Weights of a small transformer language model.
Size: 8 layers, 10 heads of 64 (5 for keys and values), MLP 1728 SwiGLU, 46.9M parameters.
Architecture: no biases in attention or MLP, normalized queries and keys.
Training: a variant of Muon for these matrices, 792M tokens.
Each number is 128 + 24 x the weight over its row's rms, rounded and kept within 0 to 255. Layers, rows and columns count from 0. Numbers have three digits each. The size before them is the row's rms in percent of the matrix's.

# gate: layer 2 MLP gate, 1728x640, rms 0.0818, rows 736-790, columns 320-399
# up: layer 2 MLP up, 1728x640, rms 0.0835, rows 736-789, columns 320-399
# down: layer 2 MLP down (transposed), 1728x640, rms 0.162, rows 736-789, columns 320-399
gate736 102:125102182142165159139137184120151111157103130129127189116123135101147127157163165123106116112103144148138122095146111130145133113151156097144110138105120122100120101146092159123168103122165144142096156176131108111114129069132100138121095153
up736 102:111139123132135121106113119139100118126117158188099133122126115148144114132090121102109135143159165134081110106147167142162145147160113136133132124157135140123107119130152126140119114119108164169138090158160129132156116084148137132136130129
down736 103:109124149122130118144139152147141115079140162175123121139090116123158134113128134123135142170121135159120164126129141116155086135177140143123143122135150109143135164157127141133124141111151153128144101123076097136086119139125124175131147102
gate737 097:100108125086060095112075152159132116121163131137125115152140106102122136105125150126119095132103093112165125074114128105174126128115124090144137122103098090120151165124125147137118119121080118121094119115174116161109135142121125088142175085
up737 098:130179118111087154134090094122125118133152154118105128138100111141107122131127098123096155111114107182165164079140108111138093104113165117150119147122110092093118113097117082128135126113133108110163112141119121146123107121120163113117135131
down737 104:147119113151105139127090184101147140109156170140119116157098128148119139128134149144181075087119117107129140100105089112126116134125122132155153095110087164134092140119128118139154114150129131134143136061114111125149142129118131127092171099
gate738 101:141149143133126149115129135169145072123128103128134178131110122142135126102113137120110132144137136113165128109118142099129083162129098135141153108138133123083139153110129119123158120144162125098117118118121153147088095131122082177107112138
up738 104:139133140118120125126140145151100155166136127147132137118157097099103133113154157141138123162132124147149133123093127102135137139158105130087125138092117120103139147136164094099131107155136103139135095060119167115151113108107101134175173128
down738 096:134134131131141121132134153129096120115136084119133140144129139106169073140124183123092137171126099151105121143148139154090134101144158113107158154178137157121151167125175161096134099149147102109095126124118095117120116120161119147146099135
gate739 096:113078147089103143113131099118129112141151088124128150120089145133111116145104142120139126154127154130106154138106122098116123110123114131135125114153096117148124121111097107128131113145134150140117112174122174120093151087146131130109114124
up739 100:122121134123082127100119121148131126117155106130148164115115139166149134143125148116116105148147169176128129185112194159130138103057104096134121132123117131162136091142141084071113124140156085108122077151090113137089140110147116111099092122
down739 097:169122167128140131131086125129085129117144168097102162123094142122133115106108137118075121139131150148114085115093144117150106156167143150159106121140133135100160131127158099086135093115128152144143066072110189135168157080157184096132124086
gate740 101:154138137112150102156145096145116121111108141138159138158129106122130110187083079078094127095142137138139154084114134140140129142150121158121171141103125087134151174116100159128133168137142105121124149118128137109101126141145130113141101099
up740 099:148143201110144125131079106171165130155106118124149121116123077106140149138135153127109138120176169160107100085072156091162143132125113138128146135147151117180126121143108139136120113154170134112103078080133125135149143105183115135131090133
down740 080:148130120151172113140150104114129113096094105142211132119139142123116104109121129095095101117140145144112127107097110165125138125149146151083128128146096134135103110131113141137125148095133144104162110150139104125113121124144104109133109138
gate741 104:099129127150132128174124187141134151157140098116152099111186135168137109186144115129150159096107122114089150122136123196110139105119153133117113119115115143136161136099085107147142124108119107105136120169118140163103112125130114137175153126
up741 100:136146152098060114110109128086127104156125157155087164131064089125099129100144135153128138103189124112123118131165162104076139105123134100127131099125118113101091138131136099146135090134146183168094102115081167106134169129093107150135084143
down741 100:158116105148083137120122134075148174148097132162139162099114144080104140136175104150095125135191137147125162104130080112114121153150123155154123151148144095083108082092098114095112141147107159106160116118110105087122135105131143124167147160
gate742 102:171137172138099130154153111125114179147153143146115134166121141144130134132129161126135124088146153123156138150110110177135161128142139113123102132126137129115113171111132194138124082125136185135132147125125098127106124154135122143104166097
up742 100:146067120084148115133171127124164124123113097103103101071150100120140105139133097123146165170120134134141131156094121131115147153133138138091111097153156136111153101155141124138161148117135105157151119161150129143132120109147141132112119139
down742 102:121155092122108118147133106150124115148119168166214118165123136102153139093141107108123164125165170143150124127151155116150163121109097133117167127144112118136096135118092088112139120121129091135132106121106115113138121174140108094092131103
gate743 102:116161150118153155126103102157107133143129165131149130165110131136117138123098129115113128162092133117119144063125132097152183153108105152111112132101105096130134135130145163116118153139147109168158098087155136139121152124112101121129148181
up743 099:108150140071102146096105152081155170135095101147139061134087137150161131171111127139156132144143130156141134109190135177189082149120167159125105122082132156126140168124127108120092149094128128129119108097122109134139126103136125103083180131
down743 107:149164090122135084171112143145173170125101124109151144105126139114155121139137154115097116136155099084143140135169129130113103123140125142121147105162175158115138160124127111114125127175138121166158087139118097151127106162122183092108138164
gate744 097:126150132124114138108135203125124100108104120139122109121141108117164132111192101112091110163102154128116135148158127114156125114122128114136130135110148155186162106112160096171163115156104089140141099141109102124117125107152103115156169156
up744 102:126177115145101120097135155194125142136118101100088160131125118142098106138128121118078121173104117108120108158107084121068158154137150147083120130104131093121134103064137098144094151149131092101145063128113120109100116103118099120107162110
down744 097:128154092121105115143172097134091106116114111109118129077142111134135094167098136121141123114104136195102109155142108146153136118155142118161119130120174144109143136166143125114123108170113103134094111152122151111149167096120104139183167158
gate745 099:113060168120093114101152177088129101134130111170149098095175153136152125118108143129085120120121130122131076133138103120146137132122119121115146094111136110130111154118155122155142149121151154136120141175106178128119137155121120134113129127
up745 098:126105140137093143161068096097118147176098132127140143138153139092130134159105123109120117134133115133156151165132098133178166134109133145146140121125151159137144119119169146144151121149088136101082124125131111124139116119151110138156169090
down745 103:128150117092097157128137131134125143086127091144185127092102140118098138122119126111139122131106140138095174152119126151151112123127182094120175132155099109100118148096167107073153172142106125144111136104135134140125121177137103142155137158
gate746 100:149146084125114151140131107182122089117134149159188138126139135157152084111131139174130093138084118099115127148091142142106101132184121153130100166086072155121126107117100151136122162131165125113176144114170129128144177124099132141139104148
up746 099:142131157186090129141142105124161086129077130184115123142123170133137122107132124173119163132126117162127166155119101155141134138086162110127126139150127154111090115113116129125129138129157137105123145104122183130154141123126119142130090101
down746 103:110138127129127122141099128136138115117123142082134116133119122141134093147128130181110185117140091104095119152134121169095106124102082138136099154165114129119105101148118104161133128159113170134125155146115107155186134142086147148148082157
gate747 098:148135136058115128116130133088133145145110092122165136150154109108113142145158146132128153126146121113195152128172139160135112126124129134120081135111110141136121133100155129123121127134123115100123121100128150167116150112099141101133144129
up747 099:143147125127135147128113110157144110121132116131085059132131113149168120112135120091084081141121135113091084096133113142135114077131130118161122163160144147142123110168146108130108136129101138121123131143107121115139096117147146129099117102
down747 087:152113116131124105065134087118099151141114136145120098146139134146138149070118105157144128120123138117118128157114125087133114139109130070106136129155145125097125112115109118176122121126148122148113136136111154156148114130145128143135136084
gate748 097:079090147154144156092135103134145134144139088114192148103141133138090161113132105143134122134104113135115132115138124129160105139127125076161151150148124175135067128117124152152154109110151116134137114082072124109150095097087127154158196111
up748 100:165142086140102115119166121181168177097118132154170141096116130140120154120136114135130165124141170123099120074133106140099130130156153140134119156142153129146106117138120128120171164114157110079089104099162157100146152105146148125105112113
down748 100:136157144085123140089086140163125153098151172114125121159151144148146154179105112148098090137116101152155128142145106077138143120115133152135101119092135140151144092155124160104126152153123156127131127140144155144087128133115131137151121155
gate749 092:119119113123089163108159133124139127130132109110160118139139116081103153121116130135124088183100093133119117114139168145145136097132122137128126120090106127125093129073162089109152138085154138081090143152188131092150142131138121111127110114
up749 096:142114173113081148101149134117099110157123106152097121131106111126192144093112125131070133140115169104145120123108136136089144126134114143151131153125093115103124172106150104106152121136145137118120072136169145129128108129108133140096131186
down749 091:079138130117093136127129151101109120147111156126108116101139101092166140136142103111126143141106143089147154096155153127107083099134082160141158154127136146142133164137143116099117085144107148113141115138167140197105178117140101132102114180
gate750 096:128127179148151147146093110133111132143127105143101118080143103134094119174160140165151152103132135159157183144098139128106128125114121137122100155134153095203170118093108093112123089139131097140109089106131141107111148118097139120128122115
up750 097:170102125126123120127151096118141149103161078145140145128128134162102125106140153103153142125085133133135174152145128120110140138154139114127150092145149148152145127123126169083107158070117128115132114160139110118169181077148189122147142130
down750 098:147095134100130143132106155135124176133167144072182095124060111113167089135120131121174112172137127110162128152124145095117138116115133149120088155087111133135124135127128092146132099131099141112120104134140144182145152123157144099110103095
gate751 098:141117117139126075119113097130138126122106135128080077119130142135125123122115105125087126130141104123102138135090125137128114109160155121141135091130098120130105100132139112111132116142155097151094179100124173129152104152128099128131131067
up751 096:126104135108114155153074121101123118118088134095129156123131097096137124108123099148147138155132112153115090119121196117129133127129098130107183110157087163129140149142134148152123093097110093124117126150112149123131163096112118095156142140
down751 103:126102107127120170112103110156130143119092148140089112102151133167153131183094167129149138114157132095117116102136107150115131118094095086106138088121153149130130109122107115110131133114112111166141101085130110121111153117128135116124142104
gate752 097:092105100119132115134088126115093154105126091135121152124131148138139135134177160156133139156094141136107125111144157154112119109109118090100154105128176151187088180129146077131092095164157128160123125096181170097137154110110130125115171048
up752 095:114102152156142122147127142137090122094131150126118153111135127141175157094145113135133123131067112114141133125133145150105114083084148113197148100131116162116160162163124135128103110123079090148131152142099132142105134117157103076153132134
down752 097:113135134162158131138142139142185117148118132141105121123124106197103149131138168103099123120135141142170127100133157160150160113140142131133143110142108141137149178124126111154127088150119102134118143136177116127139129136148151117144122109
gate753 098:177145098177129141111154138132124122121146142123087096158138138096116095162109184134125144152079152083135146167140130075076160139135136126124093098126101125165120098133133171116126152134143120126079116143117135121139113151144147113117109099
up753 098:158115102136141109127133125124112119121169129102129132132116163099098150113156096144154097121134131146130140115131159125133163121134149094098167128143083171162118049105083171110111199072131132122153080128149148129130087092158120139127166090
down753 104:153134106123113164098139146110111149136157107129106126114084153122155111107118109131149124124126158144160107130127122145137162094175146155106110144148159118135138096165133173136150160164166141139126103147135136146176132095134126162149131111
gate754 097:125133117112095143139094161151121143128096096123130158139137175173093138104133136132135134090114140134131099113109155125122159154147148114147144146185132126132125163110184110085137082172148113146140121130158130173095135144105145125110135129
up754 099:104173126130125134143131121081128112138146123134160135129103166139109117189133117135136108123079113107137136155129127145125159123111133098122132165115130169116141129131099115163142213121151155107146097121124116073138110083111133131130107141
down754 096:108085123161146129140094117113147108130141139135094133153097131136124137106147131126104131198126118151158118098093087161125128104117135126143117144136103136165124145114148132144126146135125119099130139143133186136098114143141186122136115131
gate755 097:119172105115140108113108105114153102112110117140136096169127140137145159114161117117112132109154134147183126122135154167130108117120100167141123142108091137171094168118119101132128131127086129087143154139149135108112141104123166139106166153
up755 098:119146098110115104148142157143142160110126141146112107128132171139164131148156134110128123130120117112117115153138157154141178141135143113117146138119135165074119087113138155103098145117109107143171108156129111143109116116141137144105147102
down755 101:146153105112143142129111132101115163148143136110144123136156115134086092137105140107111118111159114128089162125160127108170160167128159160136146153153131104124111147178170094141118116139143116171083129142097116146130105085114126124129132133
gate756 101:163134136132175118139165152079149124150135162135094147152141170126140137115100154131130148144132117144123157140097160122113139160146179131141088101114134157126139108110084136122142050103165080108122159142117133108102084122140154125129092086
up756 102:114114105146104098117138106136155095138129139130148127114181106093158167118120136130158138099140150131123103128101105083127174114139100153130097133111091121136175139125135138131099110185096134168102104157137137154122088102145168137163165126
down756 100:163131141103092134083162100134126122128137142144173114130137111114155161148155174102153131132177103109149159122115080114155134114137097122115064171132112153138150135156113122114111106161151158122105105128122149121080136105099142140073129110
gate757 095:129152138117134156094108153154120128111134123147072136105128109147130122125124130125077090151100085102100176122148127122146116140128154165134108145152120114086145125156125121115123138112139091092119147093164126109157128158123131137087152129
up757 098:153135187124113132130096115088139134095121132107107116112127156115158116138124124103104092138124165134107112146135135052159121133126149133108119128091165132128145107144153132102157119122138112103092124117116121120123166124137135120123082144
down757 100:164161192086151121159108153131134108108124125099148111137101123091135097219125155113143120154154105126151152115179114091102100155120145108136185145154175106127139123112116091087125131115105161123167117111150154088113161129163155150124134162
gate758 105:118118124137156136137120147148084096144113103134121144119170129137143154141145106153155138142089138122094121149171125114122119076111147138163142085100135128156112116145114108137120091122146113136108130185151146147124124141147147114098106126
up758 102:155147091143120137141102148097118120133118133122090115099110093082096115121162126144070123147140108129076138139122157101155131103138136110124133132094132127129122134139115156131117145086144135084159122105117133133135152179108159128111134171
down758 098:127063118154132129110112086124111097140140129095125093087135123092126148164139105124098138128135166145151109144124106126108144108110135139157143151183113122100140124115146067137126183115167151139120145118103147120162173107196105093143118114
gate759 096:130095099151131168071127150118123075101116143099116149109116121144124135107125141071128130110110094125184153105133153173119108149145085146107129090095153129159124121054107116131124115132106109123116101120173130111142130149129128143098111109
up759 096:099103133135127119112106157167141069098119122157116162122138092135126137132119136117116150165094161087161145124115143122135144123135134146108150134100112132124114126144119143141075145122105110123080100136136079130115166126126122114140186149
down759 101:158127131122115082141119137147124092103159095119109109129076126143113178080120093141143196063137127139161142112122110146140116157165133139155166094149172161101107093130169121126126113108101120089103151143174095080127135113095150125132166140
gate760 101:103135103070100155138193117158111151114116109151123152150129141132148137185179107130147143134158135122088170123170121159095114160097127114108103111143137119111117128134158135094153137130139116132164140103155105111112101129057099112120161098
up760 099:110129148174131132102112132118104122115118125138114178130177126106151123114121151131116136132135130149122146166137128141105119060115069144173147129174133149149090152110098130116126121149149130071150144132134151125159129138088123135143179101
down760 102:109157114131105151168148155137155116140139144149105104148130095119118117148156093126145107106134116118118125133155131087158121148119159142141166093133109127156137107134119118143156147109140167116142124107131130097104114186154122145103121065
gate761 100:132108142127135081139107153133086117137134138092145113095125144124137141106114133108117145130164083107144131107115145152115127150134119148138107076167140080136131092159169099137169120108123115145133109124140159119154118113109138112115131113
up761 099:091100172081143125141113155125135071063178122101087085139153085133164139110092153165090141109139156149116097121136157166138151157118081122152122124137139143158126120149178138138113113144148093158122142121094117099098123131122082144094082096
down761 100:132130161082128151141144100131137105136143132160135172119111118125117159148133106147125113156111113147120134156132118114127109148142095132152121129093117144112183100127140135132148116134116097109151165148156132124153130089102151103152124130
gate762 102:113127119142153132152129116116115147099112148120102161107134106123057171130108118099156183101132141128128097131127132141171119139135114183146142153145152146135100083162126126126092103105140151126139124131130126136171141140125125128121137118
up762 100:131128131138141110083135103127135087167139054154129100123142079139127107130126137150114153163116108110113116141133127112119110108116136070083102142118123157122128137094119116108146132152115123114153127153156122143100163146181106127097118179
down762 096:134105157138146107154140116113098094126121093147129082159150144121138102124099177125111089126091123134136095085112140104158105175072136162106142136169166146162099150078165106154064108128146151106158126140127157139137130099137113121091089126
gate763 099:120131162131098103161122110117145131109138143114123100117133104100157137092148156117152133128175076111170151147109131130124149138142098135119140113101120160131087111113115154110124115094110168086107125134139152137116148129098114119133175123
up763 102:154131167197098146113104107150130099106146127096124113111138114137136145143140133093136147129110112130113145145065152091125178149151099131073184165132148134116136153116108173089156173146132147144144177079125145133092097094106160122133136133
down763 106:120108162158120179124097065142108126127123164151110118110098112180123096150144157149098119119174123093093138140154144150174154094121157155120102153127150126166150157096120119118132150140134115126133139114150129094125124111154149121124119128
gate764 106:120106160136129159115141104101137065109093113134113127083128117126130145134120128161078103164099164148124160178124158135181144104114133168103124111101096131106086135091153179137173155128098146112147146143171146170131162107161136135129099125
up764 106:094082125092114163103081132129166123136178104134142120125157144128128142152121134150132142141151148095142130126161143149107134130158100143106071118130164128124168113145094070123101161172137138153104141104112155124164146131142135143117147138
down764 109:144097110122126115132160138135143111129104066135130130099137136111145094166148166127099115185141134141159117158128108134125141132132119124133168147102160116151116114122131115110158129146113160165074133160102081115137151129134118097128096134
gate765 100:122127134148101133105148122175155125143106156079156135065133110142101115178132071110133129149159131110123139193084076113184127155157146124158127147126092150134077099137162164093139154182124111157116130086118177114078142148129129131137109111
up765 096:120131092139076120143095143090114156122117094164109114131132095132119159130097127160109103185104137114130121138143163113168131111136088116114159108159113096162168125126154131097143133140129146178179112100125144108089143152129123105134112127
down765 103:128149115154121139155120130156152106148118168131145164148131142097161108101174145134142100092138115105090113141136108113149154085137104089141168135144109109103089089099071101114100130126113098130077115129090102102139108141109162179122102127
gate766 100:088144129114129114169159141128092108149137117139142128152111131145121147084103112125152079091149113093118117106105138131169108116119126095178128081122134154158191157130100141148126169136200146126106133154104114163135145114120099179118133126
up766 099:108168174138099118094177132148148132112125130154133112132118133127127114143136155150141165167120081129102123124127090091099117150145100103122091152112130175105120129128152124161129158155103145095093129142189112103169137125147104124092186101
down766 107:115155114149153142171137131136148144119128119165180110136154149135101104106138158156170168133118140150118128155127136146132168122126165157152114143098159125117125111151142122125141139104130142113111122093132108122144100113151159096142111131
gate767 103:146124146123110110172160115142135113160168124132137113144120123091136143133157098138127136131147097103093137117137165177130102117104118107128143111172168098118126138119158109168147094147146124165151097131147151071132126133088134137113088120
up767 104:135110156109128161133111089130173171118090109091147154138140091166133122116134133205120107149090122165113114171131137117158115148102115105092157124110109110155111123126107100088121137145145157133151160121145107117141070165135101147053156109
down767 104:077109118108110140149096107126108150116137121133121120133078139111114135099120167083138144118115142158151119145135119117120094085151106126118142123158094149111074122066085111183164150112149114136083156136141143133150133100087130148126113132
gate768 102:159107133126153133133137111132191116107139135155094119150127165115123149102135159127110152162105084098149125149110138141157094091105141135145118111152110173088107150153119121082127114073129103148126140110143117106144171117103141151142111132
up768 104:085168125089134085109133143041110111122152093119118126113113109128147087191133172137128130139102121150143147116166150120085114110133095133110095125173154101097141161175162163135142108165124129122153138202128112155147089115121164133106104102
down768 102:128128093117092127148109156126130085167089142113109132148112108125091092153134127132126138090129064151094123151124095088136100105129160128112133149139172156125089115128085119118073141119161116106163097077124104155134136161112081117163134162
gate769 093:131087164134127129130134129128147158123120139107197144163160152129132109108114120062108123101110114126138105159131133155125135123116124118173142142131108105120123114152111148100137098180150142140100112151097154160144098138112123127150162156
up769 095:125113185145105154118133147134125159179179115148118150131167122094120144143099120120127141115131140120110154124110164116090131160158138153103136127142186117138169078167133164101112085124140124123116146120148136128182163123121147098186119116
down769 100:151125122124093108133137108099124119139130121084202141113110114069121099121135114065172118115121140108080148132096120144085127127155137140105140168147148153120153117157136108124113126127127092136105117148074107131159205138096151102127154202
gate770 100:143107093094118179135149136112125153146135197125143107130150126110092126155102123088147168143153041090120108105122118111118147118092098133144144096105081080101148155137110142156172089139156138141106129142130133123116100122136107117096084128
up770 104:097176119153085127157115128122135122096128116164160107110136125130130108127126122160152110060156182152126115114143146142148192134141109131130098126135142148124094143164147184142080172156111120123126126132111133117098123108091140134102147150
down770 109:149158128198147161099142128120126163133113109129136115113111144148157165113126058131116169127103156126154120100135140140128127153154170174166141131167114137083102158133131122113152121179127152090142130083121116138183134104103186117148157147
gate771 102:137108124105106125101136182115143157139158126153134113141142145120147107113085145141143130145099122112128119144107136137108159118145156175114079099150159118138117143107142140118148112122130140156127159178117134083135133095150172138132093114
up771 105:139177174110200134126133137144136102132088099106192144099136116102113180097163128152156082114113153124115150136112078122093109152176117130156144149130095138116128112088088113111082149116158115112129134125187071099115129128138090169150185112
down771 105:095077126142117085121107159135118111126106097140105122130103112117180115123150114131087113110111175133118161166125177120140122102129126176135132131103139090148092121113157138128086137157100144107139150128102122083139094101113131125112123157
gate772 097:118137168159103098119148136159113146127128134104158151134094096123163096121118123144113125094127110093146092139119154167165146173165133126158118128139116157149119148135113127123108149114130162116150123179172157094110145102099110142167106134
up772 101:158110080126142083142100125153129090128142160138159131121175138104122102128114097083099120082127099129134078103096083135170088117192177088166096117163160138147156163149096149106162131131085151144129130118132098120159135105172130161115132120
down772 101:132093117108107135117153097148122109117151140108117168101152142143186141146139134092113083115165154171080146114150181110112143131123155152144155131133113099138110141091134146106166100108145173137094142150115145132144106167110169128113159147
gate773 097:147131124117109087138142131093117121111148155094120105172108130137104135096130136088131110123143117123113115103167077176129153165106129091099113122146149151134120180131123138180138109137102186119152158154155087146155104098137162112117143149
up773 097:120095181101122182136088155114113097134114130133110158121082177106125093114099077072156142116143160128096172157086183167139134128147123105100104122158155117117154090119121130116114115132130090162130137147139104136091120133140146116152134166
down773 102:112115130131090083142168153134110149124134082096120133155180116132090134088128105116136095184159157128143169103124119168172099210086101132140128145127154162121113101139129147169121094104159095153126101137133119140107138130108139105114152120
gate774 105:136131110137145067129145155106174094137124130142127145104158090133098159136083122093118117132154122132114162094084092113128167131123159142125116093105170169135126147094087125135114121132158112107107123119100123104130078110106092139108147109
up774 105:088133146144107162143174125109139178093182156074171148164120172106123153104141133098166150080117130100120150140158121097096107166130168108135146131120108119137115142139101089162148163144087171123119073138142148107121132101127185148139095135
down774 105:130097085118142145104111139120129097122110137131077157120112119128134140115157110117131096127119127136159122087110141135117134154155117177172117154150064174112099129119140125160119169134143177105132110133133122176127103130140085152120131114
gate775 098:116120100157122105131141204123119088131089135156178125118117142130117120121124114085136142152127142122114114122145156113141131119138188132124115140111123152135124113128116109106102114170130159083140141156160116100136135131098130158172118178
up775 095:141153148189130126114121121159138149134105138113143094129089104147082077105115128109120138180180113146102098142131151111165111091195127128131171135101139162149129083148162114070115153137087071097150109166109109116122115140166144110106141111
down775 104:100104140106117119131145122175113121157150143094111168149132111123137168123167150111170158146130111167099117145139072133128097155116096132172157186124098136147142121144068144124185162135121161121123169105167119116075117157119101174103184125
gate776 101:115152141113130147141125104100118123104118139112124173138096144096114112139112114114189132097139131089146117110102105071143135148122131141150181084156134085166097134090089107120120112098116134147123131116128109161131120140113148095125105114
up776 098:148176143134159133132148115105142166105150161115132102162120129141105133074135165134098123126127108144136116125111107105112087113100163161150137088155142143150158109138147153125136144143162112113124082161127076163164117118134119042143131053
down776 100:152137064164139104102137128148151128176135153116121121147156141123151143138159127158110152160127141140141101129154131103150111068101100117107136092128096107142124104121133090078161111122133132135111148093108112139137151139148117128144110148
gate777 104:071116125084152127096124145108145136133102173116069112130117170135121107116151132124153128154152089095148124151142141147135103135159108108168144105167135124167099149116157150122146119138145135094118135128127128106088076108156103126131118136
up777 105:101119124123104115109099112097154118073128130116115161137097144144157163141139133118123076141102126129097114094124184062136110097068152158159132162172153090114098154124105143137078114128111123106143105095168123132157112149141151145127142114
down777 112:147125110145130120133104136142114084137127148143099112131132147126136111151086141115138063165121118126162119078124122120141102164149119066172151105100117148091174111134143159140139117117164137150086135106092145150104130087142117101138129174
gate778 099:139146120101096106101118108094123133122074148097152139141129104133156148104107104124122138131113143144155144138115126116136096138127140168131135096120100081151102123176112112109145121151157102076099129095144114140163104114147119147121131142
up778 096:123152129155144126106131128111100070105134138155147070147130099107162167170198073098090148078123132107143066132163155107130135119152110178129112121174134081141130137139101112163189134062107136122103139131122132083124122159165140155128137145
down778 086:122150151126138113094142082129106093125123130123197135100110116132115112184121095137144108157103145098124153112105156131108139106110105110139156112123151107127148175150101167152144113145154117131137114129147119098139115150143122120075128115
gate779 100:114061097183128134101146166133141110172161151116178142151155162173122119127126148100122128152126163108088136133167153120138126098109124104082121144126133114108133111137116096158186142169145123149133138073121130134121110124138138145113085102
up779 096:158167108166111114087132158124132193106139153143145082105132120132162110143150144138119166138150132113139125116121135121120073108166104127155120096153138114157125153153134156103103090125162144101145128107159184152130127148092166161134119102
down779 097:148118127165111138116124114114115129139100205115156096113074122165079161149124112148128079111083130159121116149147132139135084099086128116089139116132141099129111092158132109142169151136149117132164134166103111110103129125116131131073125109
gate780 099:108149167181099133112092140121156176119088159119129134166108157141104139119096106156110149129098120182128124112149126155105099168163139167113132114139134132150109121141155118124130143134113100108143153100092115109136158149152071176138104129
up780 097:143109166134125121125076149141144092155126103126127144143112103117147117125094134090130115130130110135131174124102149117107157119161120118133130159115153107064125141131111118085127154153124078169153101124138135102098094145084134117087144152
down780 103:098169105111121146114131138142151149152136165129179117122127132111149100106128139176106075152139130114123146132135107127126154147126127153136096094154096141132141092113124108138101117108186164117119161120157086068130081114092143185124163092
gate781 097:100137133128126120106146118136130123110123160125159158120122124148131123135127096109121121109135117133129084064143090141103119135115095137136141104170141131119141140172114125108128130133136140124103122156125105128077135173154142177181142096
up781 098:099118120150180114122080135144119129130174149132122097140106130116096141127183202111156149115135129132130156147150122102112132133145117086150142144120123131170107166108126143138140105121118144149118113159110134114165139168090100145122126121
down781 098:137108111137139146095144132153111141127137106157172137129152135074137125079057139126126133116167118104125126138140110112078175135075144119101091137130129135157152111130177141154129130139120107117109085151097104115102143096110088132113115107
gate782 104:192119131121117128115163184169093113178092062143092090141145148146139177145098138106110106107117117147158163113119103079113107149141127141146100143128124093116086121120135102148099124132150168138142118120132139127154145124102138162154083175
up782 104:151142160135136111115094136149111064172134118163144145137139102151136116098127124114133111108108192092124108144131126120151134062137105157134072131083115136164100126075147125115098119121113133108074138108115152111129119124087092101152139155
down782 107:097102131127121057165154182156110167123109102146146119167163161136112148122146145092120167120110098140150145119136127138114123132136092158121115112156167062112128087137160156127118143146126142112120083103160109164156142121158142140162086114
gate783 099:137135127145139121154119156202117131073121115137114135126139126118091164125122136099112106131158169129121138153132127113106101118153067123108146102153140118108146084129092148101066111135103102138150074125081106105124105100143120101095112123
up783 098:133122115137100152158161122100175150142135106120138118126116178095099086135108101173139125143145123079151153121133121104113142101123129153133131169097114155176175104141110109128127160125137131093153123122150107147128111161095094102121133181
down783 091:109120101131150119116151151162129106108121137136139141152130137131153180150146166095130153088165127117097107113103119189175100111113118107092123119146109099106142139136118187085101139185098147109135101102118100135169102143132150114103129123
gate784 097:129127106076094129114116143149116105125103109137151120138110121137142136152160106150141173105162109128094073118080149144154113099111148114136142126135103136119148129123069105145114135127161123134143153097108110075139149147082109078127138108
up784 095:099110108105159104141133165130161121153144097124160109117165071128133110167130085138113114062103121119137161102154138136189126105092111159133135128108152139143137140133093079113156142173147151159103132136162124127154099105155106108117112165
down784 102:124133126107155118110150164104137107111133134135127126149196108133138119134123167111161084137115081119146162079121161092091144175116121141091114162155109139124117147173124168139127108092119109139143114147143104131117130104140162156128137142
gate785 099:168141151136101145142129132124156141117138142134154131096121067144144142137115144157143154128118127134144091134092132115115077114121093101142161128122128141082111101096152120133139123114110107109130125103115102108084154112129138142145121107
up785 099:115099158108159113116078113144160107079152098128148106150071153146133121142136122137114094131095123122136130133132117131164165125127110091148132099153109151151164146183116196176111128135120198147169142156131100141088098133126100120153085108
down785 108:109135153117117146127126153109130121071158081103161090121132096153123117123088108117150136115142110118166178121143115149106117180111155096114129170132159153126135069094093119117149130082127075151147156142140122084120141136134142127107159168
gate786 092:103137120139130115113109146106146127175134164113136128197154131146107095157143107114110140101107157114118153120109128146128148096188132158145133123158135117153137141155120118142127127099143140126148135166113094081146097121107151140159176165
up786 098:149144100128144115131134115109129115141112102135129103101139140130173146134134157147126114118127123142121164168065139107148057139115124107105133098154150082085136119125086121167137106139118139121137132093109106112147125110091167143143142108
down786 102:113124134130148154140138154140121136135120101133136123093127105137097137069147137122129178129102124139116106105116142146141120165117123174094109125124103167135094138063122192151157144163106105119109148104161174151126167108123148126102130065
gate787 104:115108141131131093122137142112134131091125135135109126140103138175148123157105100133120160140106099108130127198074151161146142133110071071131136173106117134090093177136155146110133135145115080114145141098164102133100156136143120140136147118
up787 101:118136110133138144152122112141180133148113144149108145117140142064150111114130173119121112159175123145119164113159167130110114143097161127102133116142152106136136075179103123092138106122122170161136119164146086089141116102163113153091113148
down787 079:127109147127133124140152075112103118184094128127087168129170134138084119159223170087110126121160131105134084121137127123172143128167107147127123122129129080151129097114140087109105121141133144156116119116139140121159150144132130148110145114
gate788 099:089102081123083098118107120147137122126142142148090071119094100103127137108083152146150129166122085117125120165161098178175091111091136129124132088129133142158110136152138150134132130112136168109115114100123095109174170188106187152115130128
up788 102:122167131138154118124153138133140094104147165128164159139099121122136136119145136103108151158103127149131173109098099126138135089121164129125146106133077155118138106136120112118080160134144112107157143119129118180111130146123127113140113151
down788 102:148103131163097154128148125142129134161100066124105108162120142148089089122172133173154100115103159124117133129126126144157130144148139115074149093118159153123090113143102116131109134141076151142129137171110131119107136131110167132096097107
gate789 101:121149112182091131181161154134136096138132147110114120124125140143153136138135112105146118144148158137120163134169099141131113116116118155119166090132105111134090121183146152113127128133120138095174131167109150137126096098109113100118120105
up789 103:150113142106146100132146072151128131092153117120144123158100129110162196133079106146149129116142161101126105134118140097123098111153132117117109114084094134125113124099116199132110141135127120116129109146117105131161110096123106157101107142
down789 104:152111141110135128159150128134140106123122141118112126144122131133121099132122134096159170131148098129160151135134122120109119076122094162170133129145174156124139117141115149160115105122163158153153128167144145134130183111101149128127107112
gate790 097:162137125122128126097099125118153133092119084124124159135119123140134101163118157136056129152152132135105131112106122136150158099103156163097136094128139155111149132121141131146117123127138093149137115137153157130161112138117166115121150174